From a checkpoint of a small transformer trained on Wikipedia.
Size: 17 layers, width 224, 7 heads of 64, MLP 576 GeGLU, vocabulary 8192, 17.1M parameters.
Architecture: no biases in attention or MLP, capped logits.
Training: a variant of Adam for these matrices, 471M tokens, 7183 steps.
Each number is 128 + 32 x the weight over its row's rms, rounded and kept within 0 to 255. Layers, rows and columns count from 0. The size above them is the row's rms in percent of the matrix's.

# layer 6 attention value, 448x224, rms 0.0978, rows 246-255, columns 112-223
size [103  97 109  96 103 105  96  95  98 103]
[[142 119 108 127 144 136 155 110 139 135  91 121  88 138 122 177 176 139  80 255 136  86 166  68 130 178 113  89 129 119 154 137 157 138 124 140 155 112 143 177 157 146 132 143 121 137 111 149 112 164 130  95 130 128  94  85 193 124  63 111 149  94 130 168 117 111 126 134 146 120 143 151  50 102 157  98 140  75 149 125  76 174 112 136 125 200 138 125 184 151 142  95 123 118 140 111  83 152 115  72  81  79 120 186 117 191 130 184 117  75 203 140]
 [166 128 171 147 132 135 114 137 131  95 195 143 124 112 135 123 132  88 111 142 111 159  58  99 118 151  82 117 122 193 184 120 111 142 121 135  98 115 147  98  86 132  93  98 115 146  99 108 101 110 122 143 127  93 208 161  92 102 148 170 131 115 122 189  92  87 123 118 106  65 110  66 175 121 139 138 158 129 185 143 142  99 134 150 109 110  82 152 126 132 130 139  90 150 118  73 132  40 130 158 159 122 142 113  77  74 120 132 155 175 152 149]
 [134  84 137 115 103 140 107 144 179 130 153 148 174 130 102 109  62 139 183 109 136 109 160 164 116 145 185 200  97 138 134 168  65 128 156 101  88 124 109 137 134 128 103 121  99  45 166 168 134 109 188 126 153 157 195 125 121 141 166 124  57  82 213 157 122  90 118 126 150 124  95 130 168 135 114 119 159 136 110 139 148  96   5 104 124 159 131 106 110 128 147 136 129 107  78 118 137  97  94 126  74 106 132  81 122 209 111 128 118 134  84 108]
 [138 137 148 183 101 155 195 128 153 134 146 105 145 123 103 126 189 130 108 119 126  80 128 178  99 160 172 136  83 147 173 150  99 168 112  85 128  41 132 160 113 169 105 110 115  45  83 153 124 142 176 134 136 198  51 184 161 115 115 111  77 132 127 125 125 141  95 178 182 135 132 168  99  99 141 111 105 174 135 158 130 135 153  94 120 153 125 175  98 162 157  14 135 129 105 148 185 153 132  90 164  58 102 166 166 144  91 179 124 110 129 134]
 [ 98 111 116 115 153 154 164  94 123 114 147 172  92 152 114 152 162 170 123  67 122 155 143 128 169  64  86  91 134 127 161 149 105 145 191 139 104 148 139  96  96 138 114  57 130  86 104 100 111 121 141 139 139 108 145 170 130 124 158 128 212 140  58 154 127 216 157  69 101  91 146  91 135 154 152 156  63 130 155 176 152 146 161 178 140 122 107 129  82 144 145 166 151 165 207 129 152 120 139 176 189 137 158 140 142  85 113 115 155 153 140 112]
 [165 115 155  79 100 133 186 155 120 131 180 143  42 161 113 111 112 130 105 105 120 106 121 120 135 185  81 102 165 106 110 123 155 153 172 109 143 127 145  77  57 111  84  25 159  99 140 109 145 170 154 133 134 118 133 186 147 117 128  60 182  91 146 123 128 112 144  95 146  73 163  67 146 211 136 156 143 101  94 112 129 119  96 165 110 186 104 132 142 151 147 101  87 111  87  90 100 118 100 184 145  83 160 144 110 151 105 115  94 166  97 135]
 [141 123 125 143 178 117  60 136 128 183  87 125 139 134 155 159  65 111 155 168 142 148  85 139  85 127 119 199 154  99 126 116  93  67 118 158 141 136 165 109 117  97 143 190 153 189 172  86 111 111 134  96  91  97 134  93 148 134 129 157  87 112 116 150 131  98 164 112 102 190 127 146 181 112  94 134 161 122 108  79  74 116 116 167  90 134 148 138 168 127 103 204 135  77  80  86 115 107 185 163  98 148 121 140 112 152 163 154 127 102 113 127]
 [160 105 147 166 121 128 116 154  56  85 116 116 148 103 110  96  67 177 171  87 154 109 154 143 114 210 113 106 126 180 127 129 106 102 145 123 141 171  86 127 139 131 109 120 108 102 132 147 193 130 114 137 111 120 119 152 140 132 173 185  77 102 164 136 103 152  98 135 195 114 133 165 138 150 120 113 185 113  90 102 171 118 105 103 159 125 121 114  99 126 166  53 132 111 108  45 142 141  81 107 128 159 165 116 154 110 153 184 145 201 114  98]
 [167 150 166 102 129 125 115 104  80 135 158 103  77 122 125 148 120  84  79 122 119 119  93  57 123 169 118 101 130 162 115  97 144 128 124 196 154 154 101 150 118  28 107 140 166 136 130 135 173 146 138 131 122  77 122  62 137 164  81 160 120 168 129 147 164 110 158 116 162 131 156 186 113 147 120  99 152 151 110 123 134 140 154 102 138 125 168 149 130 133 113 110 128 114 127 137 124 133  86 146  93 147 135 103 149 164 155 152 157 138 103 160]
 [104  91 154 182 168 162 149 159 111 142 168 131 152 114 160 165  85  92 162 123 124 175 106 186  94 177 165 166 120 159 189 151  99 100 133 156 128 138 158  84 149 172 146 152 133 131 202 122 134  88 144 109 117 153  85  79 105 115  82 109  87 120 125 144 153 178 120 188 110 127 119 138  53  94 108 127 154  89  92  93 100  64 154 159 161 144 154  99 116 155  70 180 173 118 101  52 114 136 169 138  78  95 123  66 160 205 190 145 132 123 145 137]]
# layer 6 attention output (transposed), 448x224, rms 0.0968, rows 246-255, columns 112-223
size [101  94 108  93 104 104  95  93  97 101]
[[161 158 183 162 132 149  87 161 102  36 131 134 116 154 125 106  65 121 158  53 122 142  86 129 129 176 161 164 106 122 108  98  72 148 123 133 185 145 153 147 126  94 135  88 129 133 129  93 165 111 138 150 140 127 171 109  94 125 119 194 143 112 160  94 137  90 190 119 147 103 122 141 138 156 110 155  88 154 117  95 135 106 157  92 123  75 116 129  77  76 188 131 103 195 119 152 189 108 119 129 112 162  98  75 148  50  93 112 127 187 115 170]
 [132  57 102 100  99 101 107 152 166 112 101 132 168 104  85  85  88 138 111 149 102  92 202 171 108  67 166 150 135  99 124  82 132  89 152 129 188 139 127 167 185 105 162 136 128 112 165 142 135 110 103 103  98 132 129  84 169 165 121  97  76 178 155 153 114 136 120 133 154 149 145 197  96  87 131 114 127  89 117 125 136 141 100 124 134 135 164 118 132 138 133  78 187  59  88 140 100 215 173 139 100 109 139 126 179 170 172 108  83 133 105 138]
 [ 93 153 152 101 126 112 144  99  92 132 105  94 122 139 177 139 195 185  91 117 145 130  92 132 163 179  62  99 128  89 172  68 191 134 100 181 131  86 117  84  76 124 155 148 145 219 117 132  59 148  75 121 125 111  93  96 131 145  87 129 170 169 103 133 171 185 110 146  75 139 145  89 158 124 163 163 123  88 153 154 137 111 204 155 145  77 151 140 104 158 121 111 129  53 148  97 108 167  77 125 135 103 146 169 116  29 141 133 133  93 125 139]
 [126 141  94  84 147 110  87 111 143 139  79 140 124 119 184 162 128 125 203 126 141 111 139 107 116 106 116 163 105 106 162 129 182 143 108 171 146 212 124  63 112 115 145 140 147 216 216  64 131  99 109 107 127 149 239 108 128 145  93 103 153  90 127  99 153  91 165  47  72 136 137  93 123 168  94 119 160  77 159 123 135 100 125 190 156  70 135 108 122 120 129 122  96 169 115 136 154 153  87 113 118 160 171 112 126  60  90 120 124 156  82 168]
 [151 141 108 121  91  69 125 196 146 133 155 113 195  85 121 109  55  94 104 147 130 168 140  92 115 158 164 157 133 133 153 129 101 151  97  94  93 102 140 156 186 128 162 179 103 101  89 138  79  90  90  79  91 150 120 118 116 137 108 111 115 119 162 111  99  62  78 185 182 162 168 183  81  83 125  81 193 177 168 104  78 148 157  87  60 139 197 141 199 123 121  75 111 102  67 147 133 114 150 108  58 168 108 123 133 165 126 112 105  91 127 104]
 [ 63 112 106  98 121  78  92 112 131 126 122 103 175 144 137 129 130 128 114 178 142 211 180 136  96 128 143 164 131 133 172 112  93 120  76 157  86 112  80 166 162 149 192 114 141 122 161 113 131 104  59 139 110 157 142  28 112 177 135 147 119 225  92 161 123 132 108 138 123 133 182 127 141 110  97 117 127 124 152 124 133 149 164 114 150  76 160 128 151 109 158 133 168 109 148 134 171 154 139  69  88 187  47 113 163 134 167 168 172  83 122  88]
 [116 135 125 163 100 183 196 114 123 103 143 112  79 113  64 146 175 109 106 112 128 125 177 114 148 137 155  62 122 171 100 103 137 165 109  74 131 118 114 181 130 145 124  97  81  93  83 188 138 166 175 183 128  93 107 127  98  98 102 148 147 166 104 134 130 164 115 171 121 105 126 111  77 178 162 162 127 119 140 139 180 115 144 105 185 212  79 109  41 149 103 161 133 108 171 117 119 135 138 185 143  83 125 131 119 121 137  95 158 129 139 108]
 [131 176 118  83 109 104 122 110 184 149 145 118 140 108 157 156 226 167 112 178 121 145 130 156 166  62 107 148  80  50 101 165 177 115 146 115 114 107 136  58 117 114 111 139 190 154 111  70  89  89 123 135 152 120  92  98 171 152 107  82 176 103 101 115 199 180 150 140  69 138 121 107 122 128 179 127  60 105 132 137 114 122 146 115 170  93 131 124 192 100 112 161 119 122 128 130  86 201 114 119 172 111 112 172 111 119 111 125 102 102 120 144]
 [134  99 130 160 154 119 103 117 115  79 162 133 174 136 114  77 161 147 143 124 121 112 193 151 194  68 165 173 116  84  72 106  95 145 141 107 127 142 140  59 176 192 129 110 142 112 172 101 129 162 155 130 143 138  90 157  93 122 121 133 107 138 144 126 114 147 127 116 158 113 159  71 210 119 116 129 115 123 127 136 105 128 145 103 191 104 123 111 129  78 159 191 104 161 154 186 126 117 129  95 129 104 126 114 123 142 112 159  58 104 138 143]
 [127 155  99 125  71 146 171 109  96 124 152 178  75 107 129 125 149 182  79 143 152 107 122 113 199  88 102 120 116  92  73 122 158 199 117 122 120 152  93 146 108 129 119 131  74 103  52 149 145 129 169 147 107 110 123 128 101 135  97  96 144 126 165  64 145 114 130 140 103 145 163 102 168 177 174 130 109 157 179 201 154 139 149  78 104  93 102 114 134 113 146  63 109  94 167 190 180  92 138 120 154 130 177 163 120  46  87 119 106 118 115 190]]
# layer 6 attention query, 448x224, rms 0.112, rows 256-260, columns 112-223
size [ 76  66  66  69  69]
[[101 106 104  54 110 112 123 121 165 158 139 147 131 105 114 139 127 166 128 132 114  97 130 124 134 158 108 182 122 126 110 149 127 149 108 116 135 106 121 156 119 102 152 115 182  22 127 114 110 130 133 134 122 116 102 160 134  90 188 102 159 160 131 122 151 152 130 162 119 104  90  94 132 122 206  81 119 204 127  82 115 101 133  16 149 106 130  90 158  90 189  98  85 105 121 119 203 179 175  84 136 117  53 160 110  33 110 143 120  87 140 123]
 [ 65 114 164 126 127 111 144 184 123  97  78 123 181 143  88  75 149 104 137 101 127 184 117  77 169 115 106 184 137 150 158 169 131  93 111 179 129 133 132 206 160 143 115 128 117 170  97 175 155 126 123 108  36 107 155 124 109  95 123 110 161 133 117 132 150 150 120 131 108 110 110 132 181  93 125 123 135  69 112 155 185 111 159  96 144  85 112  96 117 121 178  99 112 171 149 118 129  79  53 143 220 125 101 132 153 148 181 104 137 193 115 151]
 [129 152 114 168 174 104 111 167 158 146 170 107 112 141 158 111 126 119 170 168 146 159 141 202  63 151 134 148  87 173 115  88 118 109  77 153 127 147 130 152 142  98  84 165  96 175 126 177 141  75 118 125 126 157  58 121 105 160 107 125 166  72 107 132 162 126 134 126  61 108  84 168 119  48 183 174 135  97 128 162  95 161 113 170 111 220  62 126 114  99 120 131 124 150  92 143 121 132 100 134 173  87 104 107 129 148 130 151 120  98 165 151]
 [130 123 123  87 140 120 106 112  84 121 190 137 153 116 129 170 109  97 129 118 175 167 140 138  87 176 115 172  46 108 150  99 135 145 101 100  76 149 171 129 146  75 132 149 106 203 119  90 150 191 164 164 154 166 104 114  85 157  83 101 149 107  97 158  78 106 105 124 103 159 140 121 112  98 112 177 132 126 104 125 109 146  81 220 183 173 152 134 156 122  83 140  84 148 136 158  96 150 122 144 133 105 147 147 143  66 129 162 132 114 126 111]
 [130 189 126 123 132 116 138 113 108  72  88 151 140 172 147 133 124 145  93 110 157 145 206 162 121 125 118  88 134 207 115 184 129 131 163 108 135 146 152 114 169 114 129 103 124 168 199 156 117 109 155 122  72 104 166 137  91 143  89 153 104 174  93 157 176 156 169 145 155 121 157 167  95 148 132 155 185 108  77 167 155 176 169 118 190  87 152 145 120  89 167  49 161 135 147 100  97 118 136 166 121  69 167  99  98 160 149 168 155 136 100 123]]
# layer 6 attention key, 448x224, rms 0.11, rows 256-259, columns 112-223
size [ 69  61  74  69]
[[117 148  93 152 155 196 140 116  49  99 123 182 140 130 189 148 130 163 163 122 134 162 151 159 143 127 126 102  96 150 116  83  82 138 125 101 101 155  81  99 164 135  89 111 109 128 136 117 146 143 160  98 107 120 153 138 124  92  86  68 142  97 136 181 105 105 157  98  88  98  74 118  97  77  62  52 133  87 142  99  82 135 182 184 172 147  90 149 168 228 122 131 119 118 146  82 101 100 110 132 161 111 114 170 127 173 120 145 118 179 100 166]
 [142  61  92 135 104 103 161 145 109 153 155 159 118 124 122 162  79 115 138 113 131 135 123 135 147 163 185  89  88 149 168 144 144  79  85 167 116 105 132 148  87 156  92 138 125 203 143  93 116 123 166 118 181 117 129 155 101  79 128  63 126 118 175 135 166  68 174 103  56 172  70 122 174 178  94 142 108 132 163 140 186 145 105 111 107 119 106 219 135 146 136 160  76 132  94 115 104 118 158 183  93 144 129 157  97 131  96  79 114 133 105 129]
 [181  94  69  77 152 123 150 114  95 119  87 188  71 121 168 106 127  99 116  57 107 126 122 122 161 113 121 154 154  99 159 139 160 164 174 117  88 138 177  65  76 164 157 120 155 128 158 103  96 109 122 126 124 117 128 188  81  75 146 171 125 170 145 192 115 103 122 111 159 160 172 132 202 184 102 158 105 116  89 121 217 105  78 105  98 100 132 126 145 106 134 144 138 107  98 136 106 151 151 111 134 139 162  88 124 126  73  80 186 121 108 142]
 [133 138 124 133 183 131 179 157 176 159 119 130  15 125 126 151 124  49 122  96 113  94 139 141 131  57  87 111 127  89 141 141 128 178 185 143 153 110 145  96  81 131 168 139 117 166 152 103  85 129 108  60 140 109 142 101  99 153 122 189 136 146 163 153 103 141  82 123 178  88 191 135 212 112 147 188 165 124 119 104 127 168 113 133  89 162  65 100 115 124 131 103 158 113 138 124 106 119 162 153 137 128 142 152 137 146 201 156 121 157 117 188]]